{
  "n_layer": 9,
  "bias": "all",
  "batch_tokens": 32768
}
Each number is 128 + 32 x the weight over its row's rms, rounded and kept within 0 to 255. Layers, rows and columns count from 0. The size above them is the row's rms in percent of the matrix's.

# layer 3 attention output (transposed), 224x224, rms 0.0526, rows 13-28, columns 0-223
size [ 97 108 104 112 100 111 104  98 114 102 107 104 113  98 103  98]
[[ 64 142 107  95 106 124 161 110  76 156 128 136 136  87  94 136 138 142 113 186 171 188 121  80 141 122 141 145 154 106 125 134  87 165 136 114 112 127  97 115 124  93 172 175 128  98 128 114 102 117 253 114 144 145  99 111 107 131 112 131  85 101 131 121 123 118 134 139  88 147 156 154 130 136 169 156 161 125 203 123 101 144 121 139 142 126 149 124 132 140 127 129 110 149 128  98 150 104 140 172 101 147 131 145 160 163 152  98 108 197 143 155 152 127 170 165 139 157 151  79 113 119 209 163  66 118 133  69 115 171 105 118 117 121 117  71 151 145 142 167 107 202 149 107 116 131 190 170  43 185 115 150 178 126 229 151 103 133  73 133 112 135 167 111 130 143 129 157 143  93 120  96  24 129 133 117 146 137 180 111 118 127 136 152 144 126 110  37  84  89 149 115 111 127 164 115 176 136 134 212 161 115 146 168 104 137 176 110 103 186 170 127  98 164 109 150 117 131 108 164 118 169  94 115]
 [114 157  64 135 145 170 118 147 143 122 136 112 145  78 123 178 159 112 137 183 129 129 129  91 172 159 131 113  89 145 148 143 101 136 187 109 214 159 149 101  99 133 101 141 126 130 122 128 130 144  94 122 131 173 150 145 118 135 118  81 183 100  87 124 120 143 138 155 102 223 156  97 113  55 116 137 144 116 124 151 121  40 152 129 105 131 187 133 167 104 136 126 137  75 125 141 106 135  99  90 134  99 132  67 134 150 101 128 103  74 131 108 110 110 112 193 158  46 180 106 114 148  42 140 213 120 137 109 125 120 124  66  64 121 152 176 110 101 110 136 122 126  89 186 125 108 111 123  93 109 150 111 172 143 108 149 150  63 210 102 160 158 131 128 148  88 129 141 161 100 115 102 104 157 131 134 116 111  86 123 131 123 122 146 175 141 109 165  98  55 168 161  83 139 216 131 127 200 121  70 128 132 139  86  68 121 140 139 135 118 163  85 138 146 111 143 166 146  65 134 103 151 140 139]
 [135 127 141 152 142 127 150  63 164 103 155 146 109 141 111 124 105  75 158  79 140 133 146 181 165 114 120 124 137 123 165  78  94 142  49 143 182 134  91 157 102 176 121 134 125 133 137 116 166 152 152 112 129 136 168  98 125 188 159  96 156 116 238 137 162 138 111 104 145 222 110 136  64 126 144 137 145 116  72 125 196  52 151 131 136 159 165  80  96 123 158 146 129 127 130  94 137 126 175 127  90  97 164  89  98 151 122 156 171 152 121 120 108 139 107 129 103  84  96 112 133 118 138 173 111 161  79 172 113 130 134 192 171 120  97 169  93 129  78  97 121  80 130 137  81 119 126 125 123 113 127  90 112 141 116 143 161 197  17 115 136 137 170  74 105 124 109  87  88 128 133 102 146  99 148  77  76 136 109 127  94  94 130 140 115 104  96 110 169 132 133  89 109  94 162 138 162 213 108 157 120 103  77 132 129 136 161 135 159 187 190  85 160 152 133 139  89  88  78 100 127 143 130 110]
 [100  57 121 118  98  73 211 111 105 100 157 137 144 102 153  82  91 161 129 122 123 115  87 114 136 116 107 150 207 137 147  96 153 136  95 120 157 148 145 127  83 109 167 145 150 143 177 109 174 166 153 124 157 182  97 110 120  91 166 157  87 152 240 154 149  90  97 129 136 100 142 116 136 176 124 149 114 115 126 134 104 105  85 129 119 126 128 121 162  65 122 106 163 164 154 162 133 122  98 119 151 151 117 110  95 101 105 155 173 184 154 111 130 109 125 134 110  85 144 175 112 115  46 139 195  93 117 166 127 160 131  83 118 122 126 180 118 149 209 167 116 105 111 104 171 137 124 101  88 129 160 147 142  98 162 155 124 107 121 129 161 137 193 144 162 140  83 205 124 132 139 128 180 175 150 167 159 126 166 141 110 160 147 129 178 176 120 127 112 161 138  44 117 151 193 186 172  97 156 156 127  83 130  87 145 136  99 115 135  88  72  98  92  46 148 161 129 147 165 141 144  91 114 104]
 [193 141 135 159 145 156  94 122  70 121 140 134  86 147 163 134 112 152 126 144 128 120 163 126 130 156 154  96  99 157 195 122  73 151 127 111 176 112  94 130 118 148 183 116  94 141 156 119 113 110 169 123 128 144 122 130 146 118 148 123  78 114 129 133  96 136 109 140 103 103 111 146 158 178 177 139 155 124 132 119 137 136 158 114 124 112 138 161  35   0 102  92  96 162 112 133 106 175 132 175 112 147 104  93 125  85 108 117 114 164 138  60 127 142 186 182 141 138 147  89 125 126 133  82  90 163 118 210  93 142 160 178 138 130 116 118 106 156 157  41 122 155 172  80 145 126 153 140 215 154 142  83 122 160 150 117 108 131 112 175 137 172 132  93 146 156  96 148 150 102 146 162  47 175 113 161 114 132 120 172 117 127 112 141 158  99 107 167 116  88 120 187 164 125 106 153 125 135  89 113 105 106 129 160 171 114 124 135 166  69 174 136 121  80 190 154 119 128 151 146 177 139 101 102]
 [106  99 180 150 129 133  51 186  86  95 156 128 197 131 133 139 158 155 130 139 103 150 167 108 196 107  85 139  80  72 116 113 111 128 162 112 136 125 152 165 123 122 118 114 131 100  95 157 109 153 132 108 113 129 148 116 131  94 118  80 193 115 132  79 100 131  78 132 129  36 120 139 149 181 102 129 133 130  83 149 124  88 102 123 144 110 142 112 121  80 137 126 124 150 190 136 156 128 113 115  95 158 187  66 130  97  71  95  71  98 127 114 158 167  92  75 140 120 130 146 138 112  74 155 123 129 127 107 142 162 103 138  60 106 138 160 119 130 240 187 114 115 135  79 184 114 136 117 139  92 111 156 147 178 161 142 120 220 134 141 130 101 153 210 149 155 139 122 125 146 148  77  40 121 157 107 161 135 119 105 144 116 135 165 115 132 121 186  97 128 116 104 150 169  66 148 125 217 117 137 149  48 133 163 117 140 128 126 143 126  88 163 137 175 155 112 144  94 153 138 152 135  97 132]
 [136 146 139 124 165 102 187 102 160 157  47 128 142 189  64  89 139 121 156  63 138 113 165 133 135 152 102  94 151  54  99 125 141 131 104 109  94 102  93  74 142 110 120 138 127 134  86 139 116 136  62 126 126 212 109 135 135 137 141 141 136 135 150 128 108  85 136 113 142  96 188 175 144  36 124 151 103 114 141 128 183 135 168 143 155 140 127 142 120 150 128 115 107 135 158 128 132 104 145 176 132 179 132  87 182 149 112 136 140 176 123 146 144 134 187  91 129 135 136 157 104 145  44 151 123 121 153 178 136 125 164  87  89 148 155  98 177  73 182 127  55 125 140 133 127 120 117 142 159 143 134 193 140  88 154 141 116 146 109 102 138  81 155 107  45 109 143  99 141  95 122  83  99 139 118 100  96 155 148 144 147 105 150 101 115  81 139 144 165  70 119 101 145 108 152 139 123  69 145 106  91  63 160 164 107  76 154 151 128  64 153 111 144 117  23 125 148 143  44 107 108  97 113  87]
 [170 164 126 157 118 185 169 167 146  91  68 148  94 129 145  84  92 119 118 149 144 115  75 136 104 130 163 134  96 123 153 114 176 189 202 141 100 141  91 134 128 147 134 126  97 150 146 104 205 118 139 143  74 133 144 113 151  67  77  63 127  98 142 119 108 116  97 158 119 208  98 132 117 136 136 137 186 139 120 185  46 122 138 102 167 112 180 139  91 169 133 112 127 171 125 112  48 112  94 121  83 202 205  95 118 140 130 106 138 162 134 144 135 155 111 136 148 100 139  80 136 142 126 104 107 148 151 113 135  97 146 182 177 148 147 160 179 145 179 203 129  94 127 121  91 103 137 120 186 109 134 132 116 104 134 175 121  92 181 113 115 131 217 112 169 109 101 104 120  62 203 130 147 151 121 157  97 128 126 128 150 140  93  96  97  96 107 127 123 147  94 124 137 168 132 138  83 121 126  93  99  60 105  91 145 120 141 130 103 164  70 130  96 103  73  85 119 107 134 133  86 114 183 136]
 [104  66 121 107 165  44 173 188 193 147 160 160 182 119 122 132 152 142 124 101 119 150 173 127 150 135 174 140  77  83 110 136 125 107 229 130 188 114 124  87 126 113 105  96 138 112  95 127  90 138 154  94 145  60 146 174 109 115 164 144  72  72 123 133 137 131 168 105 125 133 143 168  82  39 179 103 136 168 158 126 125 133 115 103 127 127 117 156  71 128 130 151 125 156 111 184 137 127 100 169 141 108  72 106 152 136  91 129 144 131 139 165 120 107  86 110 131  95 140 114  98 138 126  46 114 128 120 158 130 111 120 203 140 151 105 105 132 101 178 144 160 138 161 125 217 158  91 161 124 114 144 115  66  86 140 152 138  98 171 114 109 114 156 161 140 139 170  97 141 122  73 121 146 132 127 178 140 102 107 161 130 157  97 130 137  99 101 116 173 167 105  90 137 120 124  68 140 119  76 192 150 100 149 111 127 109 207 113 125 148  76 113 111 155 205  87 115  95  66 153 148  82 128 135]
 [169  55 131 152 123 132 135  61 136 116  60 154 144  93 142 129 133 178 129 134 138 108 135 148 109 116 127 145 126  99  63 121 126 138 156 152 165  80 105 152 157 108 124  99 142  70 141 136 175  60 149 132 154 164 126 114  51  88 202 200  73 104 119 146 151 162 117 181 120 187 113 151 115 136 132 125 138 163  72 118 165 110 166 165 135  98 117 115 152 149 122 128 138  97  73 138 151 116 111 149  96  95 100 132 122 127 137 130 110 104 115  94 127 101 141  58 149 106 204  99 120 143  17 163  88 134 134 129 112 111  95 196 118 122 137 181 123 102 119 101 130 197 182 113  90 139 139 107  64 139 106 132  94 114 144 108  93  94  78 120 132 108 162 177 198 196 135 153 175 135 181 130  53  97 120  76 109 141 112 129 146 109  83 111  76 111 137 161 134 138  89 141  90 146 180 123 134  72 106 115 138 122 112 115 152 118 166 133 172 102 107 130 139 103 170  90 157 121 145 117  74 144 185 128]
 [100 110  75 141 142 102 112 190  84 138 187  76 117  82 120 101  44 144 102 145 136 152 147  84 161 137 146 146 112 134 104  90 103  92 131 149 185 107 115 118 133 109 152 139 123 166 121 158 106  82  65 143  93 195 101  92 119 200 127 111 221 147 141 116 128 120 144 129 145 206 208 115 127 142  88 158 142 131 111 143  69 143 105 129 120 104 112 119  83 124 140 137 135 143  77 141 103 156 160 174 121  98 121  99  89 105 120 165 158 189 119 133 112  86 116  55  89 154 150 197 129 148 130  92  69 161 160 146 114 126 150 145 126 136 139 110 108 149 184 156 154 122 115 136 105  98 115 134 110 129 120 137 110 137 148  82 137 115 181  91 116 138  82 148 177 142 122 121 109 127 187 141 180  70  59 160 126 110 128 137 149 114 121 126 171 142 132 187 161  69 124 182 166 161  56  97 141 149 168 190  24 173 111 143 154 111 119 135 132 130 155 179 161 109 172 147  99 138 131 119 112 107 149 140]
 [111  98  88 125 118  78 107 139 163 162  62 123 178  98 122 139  68 112 136 213 153 122 216 110 142  84 165 159  80 210  99 121 102 144  37 147  82 119 187 102 150 214 140 136  96  87 152 121 154 143 196 110 115 135 110 133 123 201 114 139 106 134 118 103 110 107 127 150 143 123 148 114 101  92  78  95  54 153 151 128 127 191 172  86 114 137 127  77 152 109 161  79 122 145  99 104 144 128 123 125 139 142  95 121 162 127 117 108 150 157 128 186 122 121 171 103 141 126 126  78 114 108  85  98 117 125 179 166 133 103 194 126  96 121 118 156 141 142 137 113 129 150  88  93 150 153 111 106 143 142 127 172 125 162 117 149 111 191 167 117 161 114 176 202  96 123 145  99 110 148 140 139 188 145 143 184 127 129 134 112 142 107 100 143 111 141 136 138  78 130 141 119  68 190 159 140 158 107  77  98  84 145 113 174  95 114  98 117  50 111 163 106  95 111 109 182 137 145  75 133 147 156 143 100]
 [ 76 153 154 179  85 156 133 142 136 138 122 136 141 146 175 179 226 134 117 114 183 141 130 136  95 141 179 138 115 193 114 158 112 137  24  86 215 114  58 119 130 132  82 147 163 190 115 124 147  99 131 160 140  76 104 116 119 143 134  89 114 135 147 125 148 150 139 107 131 152 141 124  43 102 115 125 121 123 108 150 139  87 160 177 114 122 118 137 108  87 125 159 150 126 112 134 203 123 142 169 135 146 102  87  77 113 110 173  33 132 127 134 142 102  90 160 153 154 135 115 142 124 167  95  99 125 125 153 163 183  59 116 143 128 144 134 116  53 137 126 144  68 181 151 109 150 145 128 116 121 108 152 144 115 109 154  90 158 160  84 126 127  61 126 152  67  72  98 119 144 114 155 132 141 129  79 151 151 151 162 125 128 113 125 138  24 116 114 145 156 117 186 119 158 130 148  80  55 162 135 145 144 154 118 121 127  69  99 128 115 106 146 131  67 153 115 105 122 165 114  83  93 101  96]
 [152 159 107 129 158 151 175 133  82 150 159 164  77 172  78 123 127 141 117  78  84 138  83 139 114 122  98  82 109 159 155 171  99 144 117 164 168 109 122 145 139 148 125  98 106 151 162 149 114 138  57  99 101 185 174 135 102 194  72 128 131 157  94 135 137 132 127 139 122  93  98 154  75 134 137 145 116 147 103 117  78 125 160 120 110 108 188 135  91 212 109 132 140  43 155 111 167 118 154 185 141 190 120 146 109  88  76 110 103  74  93 137 151 129 122 111 143  92  91 141 143 104 177  89 103  91 117 118 138 136 128 208 110 143 111 132 125 140  75 161 160 156  87 129 110 154  85 120  54 109 107 167  36 128 171 118 124  80 140 161 138  80 229 149 149  99 124 130 147 126 115 106 160 159 158  62 145 124 153 191 117 130 139 104 131  92 120 112 168 121 164 158 133 126 123 154 116 197 116 144 108 102 174  57 105 102 100 114 147 117 125 166 106  95 163 162 141 135 110 118 151 155 177  74]
 [155  93  69 113 118 125 199 114  97 127 134 148  96 157 151 146 128 118 148 116 110 139 151 107 115 117 128 159  71 159 117 112 108 150 156  71 123 163 119 140 130 158 114 144 147 107 158 136 138 114 173 164 173 101 123 145 116 226  99 187 173 118 127 151 107 119 146 108 100  92 152 112  47 115 134 114 107 108 127 145 133 113 128 125 153 121 126 139 109 114 120 121 132 158 168 140 103  93 123  69 126 138 147 120 137 124 162 103 132 130 134 140 108 169 110  45 136  85 115 182 145 119 221 210 213 104 138 125 121 129  81 161 127 108 122  59 204 150 196  69 103 143 140 153 100 114 223 167 173  85 121 112 157 104 148 161 131 136 149 124  98 164  91 166 119  56 127 183 148  86  98 176 149 143 112 146  89 168 136 117 136 121 121 119 135 119 154 144  87 226  97 144  79 166 141 142 137  73 154 102 139 129 129 169 142 155 128 147 113 154 175 116 135  89 148 124  56 103 103 143 119  95 190  97]
 [250 123 113 130 112 160 195 105 145 135 110 141 108  94 108 130 161 101 120  67  97  81 124  99 106 134 180 144 118 135  54 101  92 157 151  80  45 123 119 144 135 117 136 134 112 151 133 140 163 159 193  75 113 121 196 150 106 152 143 114 147 124 128  94 148  77 141 124 155 136 169 103 110 122 116 209 123 147 158 149  95  99  87 121 107 143 106 105 150 164 133 149 161 184  82 100 152 164 129 111 137 155 107 159 109 127 102 140 222 151 110 139 119 170  89 112 140 125 112 132  53 131 166  95 110 151 109 105 138 117 184 115  87 121 152 110 142 124 122 119 111 122 184 146 135 143 189 161 147 143 139 129 183  79 156  79 124 115 110 107 131 178  23 150 163 172 141  76 142 110 109 140  94 143 132  96 123 119 151 135 136 116 131 150 147  86 137 174 125  55 120  91 102 118 113 161  68 153 141 159 180 102 117  67 147 133  52 111 120 167 141 118 122 104  95 149  91 152  76 138 171 135 123  80]]
# layer 3 attention value, 224x224, rms 0.0487, rows 14-28, columns 0-223
size [109 105 111 102 107 110 100 110 100 110 103 111  99 103 104]
[[125 148  85 143 159 145 109 123 124 133 148 109 133 106 139 136 149 102 164 196 115 140 102  94 147 161 137  99  97 139 145 148 112 144 182 101 208 164 178  80 103 152  86 118 126 134 144 111 137 138  82 121 117 167 130 168 122 159 101  93 176 102  82 103 128 158 110 132 103 200 153  80 105  64 129 137 102 124 112 172 116  49 162 128 110 130 185 127 193 107 133 111 148  50 125 126  98 130  68  86 146 107 128  67 122 140 109 116  91  85 133 110 118 109 107 190 133 112 170  87  92 126  67 134 206 114 124 104 124 103 138  77  63 160 172 178 104  81 102 134 138 101  60 186 131 144  88 123  90  89 127 100 153 141 137 150 163  70 203 129 166 143 137 112 157 108  98 160 143 109 128 103 119 137 138 138 111 118  91 138 172 115 138 139 164 136 131 152 116  76 175 167  80 161 216 131 127 175 138  66 115 124  85 113  81 172 146 114 123 138 150  63 119 163 124 160 131 123  75 166  95 157 134 154]
 [143 109 180 131 154 117 129  78 173 103 164 151 105 119 132 120  87  79 174  84 137 153 112 215 157  91 107  97 141 116 159 112 116 139  59 155 167 130  96 149  88 134 103 167 120 140 118 109 155 102 147 149 130 139 192  90 124 189 174 121 158 131 222 131 167  99 134 105 146 207 117 126  94 140 156 137 167 102 108 108 168  76 163 109 149 100 148  85  91 145 170 119 125  95 135  92 131 116 173 103 106 131 130  98  73 133 127 133 156 145 108 113 128 128  92 139  90  99  80  84 142 139 145 156 107 210  51 177 130 136 144 157 171 134 114 140 115 141  92 110  89  83 114 151  87 140 122 114 121 144 141 113 112 165 122  91 133 163  28 125 120 146 156 107 121 116 100 133  61 129 135 105 142  86 117  98 100 117  86 118 108 104 137 173  71 108 114 142 204 131 161 124 133  93 199 137 184 209 119 167 154  91 129 117 132 158 154 138 172 200 167  93 143 152 146 158 113 124  64  89 104 146 111  98]
 [114  75 132 114 107  83 172 108 125 142 147 117 137 107 164  83  86 185 134 127 142 130 107 107 137 130 101 140 210 130 165 111 152 131  91 125 175 147 156 146  99  86 175 119 111 143 155 119 146 143 155 134 183 186  83 102 121  77 149 150  90 138 253 126 151 134  84 117 139 113 157 107 115 159 113 136 119 114  97 129 110 111 112 146 132 138 116 123 159  79 155 121 136 152 159 173 111 140  96 134 150 141 130 126  82 108  77 151 170 198 160 131 140 121 113 134 118  76 153 168  83 144  51 158 207  93 139 142 152 163 145 102 129 122 134 181 127 163 180 162  74  97 103 110 161 137 136 119  98 110 122 156 121 104 141 127 145  99 111 138 155 164 179 155 152 137 106 184 145 127 144 128 163 154 143 161 165 122 158 169 134 151 155 146 160 181 122 123 128 140 167   0 137 127 186 133 176  96 164 158  83  80 126 112 144 152 120 140 163  60  57  89  86  56 134 146  99 118 190 132 132  83 138 105]
 [202 119 129 141 168 150  88 166  84 131 160 152  70 142 147 135  98 147 141 138 136 111 165 138 130 108 171 126  81 160 182 129  89 164 104 114 176 116  84 140 129 142 151 145 139 125 148 115 108 147 171 130 127 133 118 145 135  97 167 146  89 115 129 117 104 159 105 154 109 115 109 118 160 168 161 134 158 110 124  98 117 125 123 133 141 134 153 109  48   0  90 121 143 153 136 140 105 144 162 181 131 177 117 112 118  95 115 118 113 146 124  30 132 147 198 181 131 140 167  82 100 134 131 100  67 130 138 213 127 159 155 182 151 134 119 108 121 177 168  67 133 144 177  72 119 132 158 115 207 133 133  66 112 134 138 117 104 123 110 165 142 154 138  96 116 141  91 166 129 162 133 154  59 184 108 156 127 136 135 161 123 122 129 180 186 105 116 165  88  94 107 202 151 115  97 138 119 125 106 125 119 142 128 138 177 105 122 138 166  80 158 123 108  94 193 174 130 115 126 109 162 162 103  93]
 [ 87 109 174 172  83 107  54 180  85  75 151 148 207 122 140 132 145 182 110 131  90 139 143  93 183 109  99 167  86  92  99  95  95 129 160 115 137 117 137 119 106 151 121 120 125  70  86 133 134 148 120 117  88 131 120 117 163  87 122  74 190 104 118 121 118 129  91 137  94  46 132 136 134 181  86 105 151 134 128 145 123  87 104  98 130 109 139 154 130  91 153 139 175 142 203 137 145 114 101 133  91 144 176  92  82  72  65 106  85 115 133 117 163 175  67  84 153 162 108 121 184 110  83 166 117 127 128 134 136 164 121 135  60 146 200 168 127 121 216 169 130  94 128  50 198 104 155 132 127 136 127 150 134 194 143 154 150 214 120 144 116 108 152 166 129 144 118 101 140 120 137  94  61 113 150  91 164 128 116  93 141 116 126 169 142 135 128 181 115 133 123 121 141 168  74 170 130 195 148 128 149  84 119 153 141 158 132 145 136 109  85 147 134 171 145 121 157 147 152 145 148 162 113 120]
 [122 169 126 132 165  98 185 101 174 158  46 109 130 176  77  90 152 130 142  87 138 101 138 110 131 134 101  77 147  61  99 117 155 141 109 118  85 125  86  86 157  94 121 165 120 108  89 148  92 134  77 126  91 205  99 138 123 161 127 138 105 101 130 148 110 127 136 134 134  72 197 148 135  48 127 159  95 136 128 157 159 122 177 151 140 118 112 124 136 135 110 110 127 123 143 115 138 120 151 173 101 152 127  82 178 130 105 145 126 169 101 101 137 131 174 112 143 131 132 163 124 118  62 149  94 141 160 179 119 104 174  92  85 137 130 100 156  61 181 157  54 122 160 120 141 128 117 134 153 124 102 205 147  94 125  98  99 161 102 118 136  93 140 130  64 117 116 100 112 119 151 103 124 150 168 105  83 150 135 120 100 112 102 108  98  88 114 141 188  43 125  98 153 125 133 126 105  92 144 105 147  62 195 151 128 127 170 170 119  58 170  95 113 125  14 153 130 132  58 151  96  83  83 117]
 [185 144 143 123 135 152 177 141 121 116  45 153  98 111 142 122  94 113  91 155 124 126 102 149 106 136 192 101  98 122 192 126 170 187 170 143 115  95  67 120  92 139 165 143 143 174 136 149 155 135 131 140  78 118 121  96 170 108  97  85 109  93 129 152  80 141  66 131 114 208 112 137 110 130 136 151 190 138 123 188  52 131 144 113 160 165 176 187  81 157 116 123 107 175 125 118  86 132 104 100  95 206 162  84 105 126 131 138 112 165 139 152 140 157  96 149 124  94 144  87 136 170 112  91 121 179 133 113 126 125 146 154 192 109 142 163 143 141 149 195 146  59 131 101  65 133 117 134 183 145 151 144 161  89 133 110 134  89 175  91 135 113 207 158 163 114 143  92 138 110 191  97 132 133 112 172 110 136 139 124 114 151 118 129  73 126 106 142 126 175 113 141 117 204 129 167  75 125 137 109 136  64 119  89 140 145 147 114  86 188  56 111  86 120  78 116  97 105 151 144  96 114 170 119]
 [ 98  90 121 105 163  56 179 193 208 148 138 138 189 134  93 115 165 176 105  79 105 164 144 115 147 124 185 140  89  83  90 106  97 117 194 138 175  87 143 111 138 127 106 104 132 116  74 121 114 121 136 128 150  62 147 182 113  99 142 136  84  84 136 132 132 135 181  78 108 143 130 137  83  60 167 127 121 220 165 121 130 135 122  92 136 134 137 123  84 125 131 150 128 148 100 170 141 120 106 170 150 114 100 130 137 131 125 151 127 129 128 172  99 122  83 130 133 144 167  96 103 142 133  91 106 118 132 170 129  80 116 161 119 120  85 118 129  97 174 164 184 121 158  92 217 175  93 166 135  98 131  96  94 109 132 173 131 107 171 131 103 112 137 152 125 136 124 126 124 141  63 106 121 153 136 160 157  80  97 163 118 167  97 124 172  84 120 125 178 154  90  96 126 139 137  72 159 106  92 182 132 111 161  92 135 139 199  63 131 179  87 102 119 147 222  77  95 133  76 170 129  91 113 123]
 [159 106 170 129 109 113 112  60 155 117  31 153 125  87 157 121 130 198 141 125 148 112 143 148 131 100 138 150 116 108  57 121 103 124 154 168 148 139  94 140 155 136 126  92 153  57 151 137 140  89 141 135 132 178 103 114  63  98 204 206  85  60 115 165 169 142 140 139 127 182 119 164  97 152 135 116 111 162  90 114 105 110 150 182 119 142 125 184 145 166 139 119 128  82 106 139 147 105 135 161  71 113 112 131 132 130 146 129 133 123 122  74  93  82 113  70 153 148 212  73 133 164  54 161  90 104 151 111 124  92 123 164 125 136 139 165 112 111 126 115 118 181 180  93  95 152 149 109  61 132 113 110 111 103 109 127 101  60  79 121 117 128 143 172 162 156 119 139 178 140 180 100  89  79  81  70 124 144 121 115 129 120 113 131 114  97 118 162 132 145 113 173  98 144 205 140 107  90 101 104 155 164 108 136 165 132 152 150 191 137 113 102 130 127 173 112 133 114 140 155  32 132 166 145]
 [101 121  77 131 170  88 121 175  68 134 186  42 111 103 163 103  75 164  87 151 141 153 138  77 165 139 145 151 109 110 100 115 148  94 150 117 176 109 106 115 129 105 123 148 119 152 125 157  97 108  83 113  68 194  96 103 111 194 131 115 225 135 129 100 134 104 147  94 153 188 144 155 159 167  88 151 140 131 115 126  75 142  93 109  94 138 124  96  89 124 121 142 106 136  97 128 117 170 174 162 121  93 104  98  96  91  97 172 158 159 121 136  85  85 146  71 122 160 166 197 118 123 155  69  79 148 166 182 102 106 172 142 121 117 155  82 114 178 152 177 164  98 123 132 145 131 109 129 114 123 145 124 110 127 120 125 115 113 162  81  89 131 120 138 180 156 113 138 115 151 175 154 187  79  70 133  91  93 126 138 127 117 142 142 164 140 140 153 154  56 144 200 147 187  58 117 117 152 179 202  51 176  92 122 146 105 102 113 123 143 142 149 150 112 144 133 112 128 125 111 104  80 140 150]
 [122 122  91 135 122  63 105 167 151 153  59 112 176 114 116 125  73  94 108 202 135 149 139 113 128 105 157 164  95 187  83 119  66 153  53 158  90 121 183 131 172 195 134 118 140  99 149 129 154  91 169 138 103 138 123 107 113 193 125 138 110 135 128 140 101 111 162 152 137 128 130 100  99 114  97 140  39 163 127 144 150 185 159  74 106 119 106 137 139  98 187  89 123 130 134  87 109 122 130 110 131 143  93  98 151 140 143 109 132 141 137 180 118 101 164 119 126 118 114  74  56 115  93  94 133 124 154 163 162  83 225 122 104 126 131 162 136 133 128 125  96 161 105  48 149 129 107 110 149 109 164 173 118 128 110 121 122 209 140 133 165 118 195 176 107 121 144 134 118 159 129 147 196 135 112 198 157  97 150 115 138  95 112 130 142 124 164 133  82 117 134 112  72 199 120 131 171 100  72  85  85 172 129 156  94 108  98  94  67 136 172  89 124 121 131 170 100 120  93 105 142 155 156  74]
 [ 97 127 170 140  81 143 130 141 129 134 139 124 133 126 193 146 223  93 151 117 154 158 127 140  94 154 148 135 129 178 103 145 107 136  41  92 211 126  44 110 135 143  56 109 114 167 133 133 134 115 146 158 142  63 137  84 122 154 157  95  91 131 145 116 160 134  98 101 133 152 119 150  26 112 112 136 133  90  90 148 154  92 157 165 120 125  97 148 114 103  97 151 134 122  82 153 146 116 155 156 175 151  64 115  81 137 134 156  61 115 103 132 140 106  88 143 122 116 125 126 133 110 144 145 115 128 130 169 114 185  56 128 124 139 167 150 120  74 127 123 136  64 149 175 130 145 136 117 125 113 108 156 143 115 128 129  85 169 161 103 117 135  59 127 139  66  89 143 142 146 121 162 140 174 135  92 140 144 129 152 140 121 131 121 131   0 102 120 146 148 121 206 122 127 114 134  48  79 164 131 121 123 145 140 128 136  66 116 130 114 110 183 146  69 161 130 100 134 175 143  71 100  96  98]
 [153 138 150 173 168 130 185 121 113 121 105 155  54 175  94 138 143 136  91  79 108 128 108  89 140 110  49  87 114 150 132 172 116 154 125 166 171 155 111 165 147 143 140 112 111 160 129 132 140 147  80 128 106 165 161 134 102 169  68 124 124 170 123 131 120 159 103 150 114 101 102  93  80 120 142 124 104 173  57 144  95 133 128 110 132 131 200 163  89 189  88 192 118  47 159 120 130  80 127 195 169 179 158 159  86  88  64 101 132  83 131 150 150 138 156  97 120 125  85 119 142 117 170 126 105  81  95 132 111 119 124 180  91 145  95 129 138 151  97 155 202 143 104 133  98 126  95 143  81  97 133 148  29 149  82 144 136  85 140 122 148 124 226 150 140  94 130 128 162 134 140 108 149 178 170  56 142 128 181 206 119 130 142 122 126  85 130 115 185 111 113 154 140 127 149 151 143 185 114 132  93  83 115 101 120  78  97 128 146 115 144 157 103 102 155 106 111 134 111 162 118 143 155  85]
 [165 143  71 102  89 115 200 116  87 128 115 168  91 139 185 114 129 100 142 114  96 144 144 125 111 114 145 146  83 139 116 113 122 161 156  60 103 174 127 145 108 161 104 180 111  95 142 133 157 117 163 130 177 101 125 125 113 214  90 184 172  84 145 151 106 109 120  85  96  89 144 141  79 145 147 150 110 111 156 142 140 106 141 105 125  98 122 154 105 107 154 142 156 159 171 142 123 140 129  73 141 140 117 122 136 140 177 103 136 139 117 146 121 150 122  55 123 110 114 192 113  92 227 165 205 121 160 162 125 119  91 148 125 108 122  70 154 187 172  94  86 129 126 156 117 140 207 157 168 104 133 100 175 115 162 139 125 119 123 101 112 145  94 177 140  67 109 203 178  95  93 170 148 164 111 140 119 159 124  70 130 109 169 125 134 117 134 159  85 231 156 152 115 162 142 115 154  97 145 137 173 130 177 115 157 166 114 150 108 212 158  97 118 128 129 147  89 115  86 140 121  68 175  90]
 [241 134 163 120 112 141 197  96 122 104  78 145  74  98 120 119 167  36 110  97 104  68 142 139  87 127 165 164 112 133  68  98 103 142 124 119  67 145 145 118 174 106 156 112 135 161 124 148 151 147 192 126 138  97 130 135 115 137 159  87 142 109 134 109 171 133 101 118 138 141 185  83 114 113 114 129 125 148 150 139 105 108  99 111 128 151 127  90 161 163 161 123 118 161  90 110 111 122 138 107 148 189 136 170 127 162 119 147 217 164 136 131  87 194 104 123 148 126 110 120  86 123 174 117 104 126 108  84 150 122 221 112  79 105 158 100 135 115 132 102 138 107 201 144 164 140 201 148 123 130 156  84 153  89 139  85 132 110 106  64 134 166  47 143 116 152 123  78 148 121 111 124  90 178 112 113 112  93 118 149 138 107 131 164 166  61 137 144 108  56 126  74 124 126 125 146  87 146 167 176 144 103 112 110 143 118  57 149 106 195 120 116 149 128  92 129 126 129  84 163 152 138  98  71]]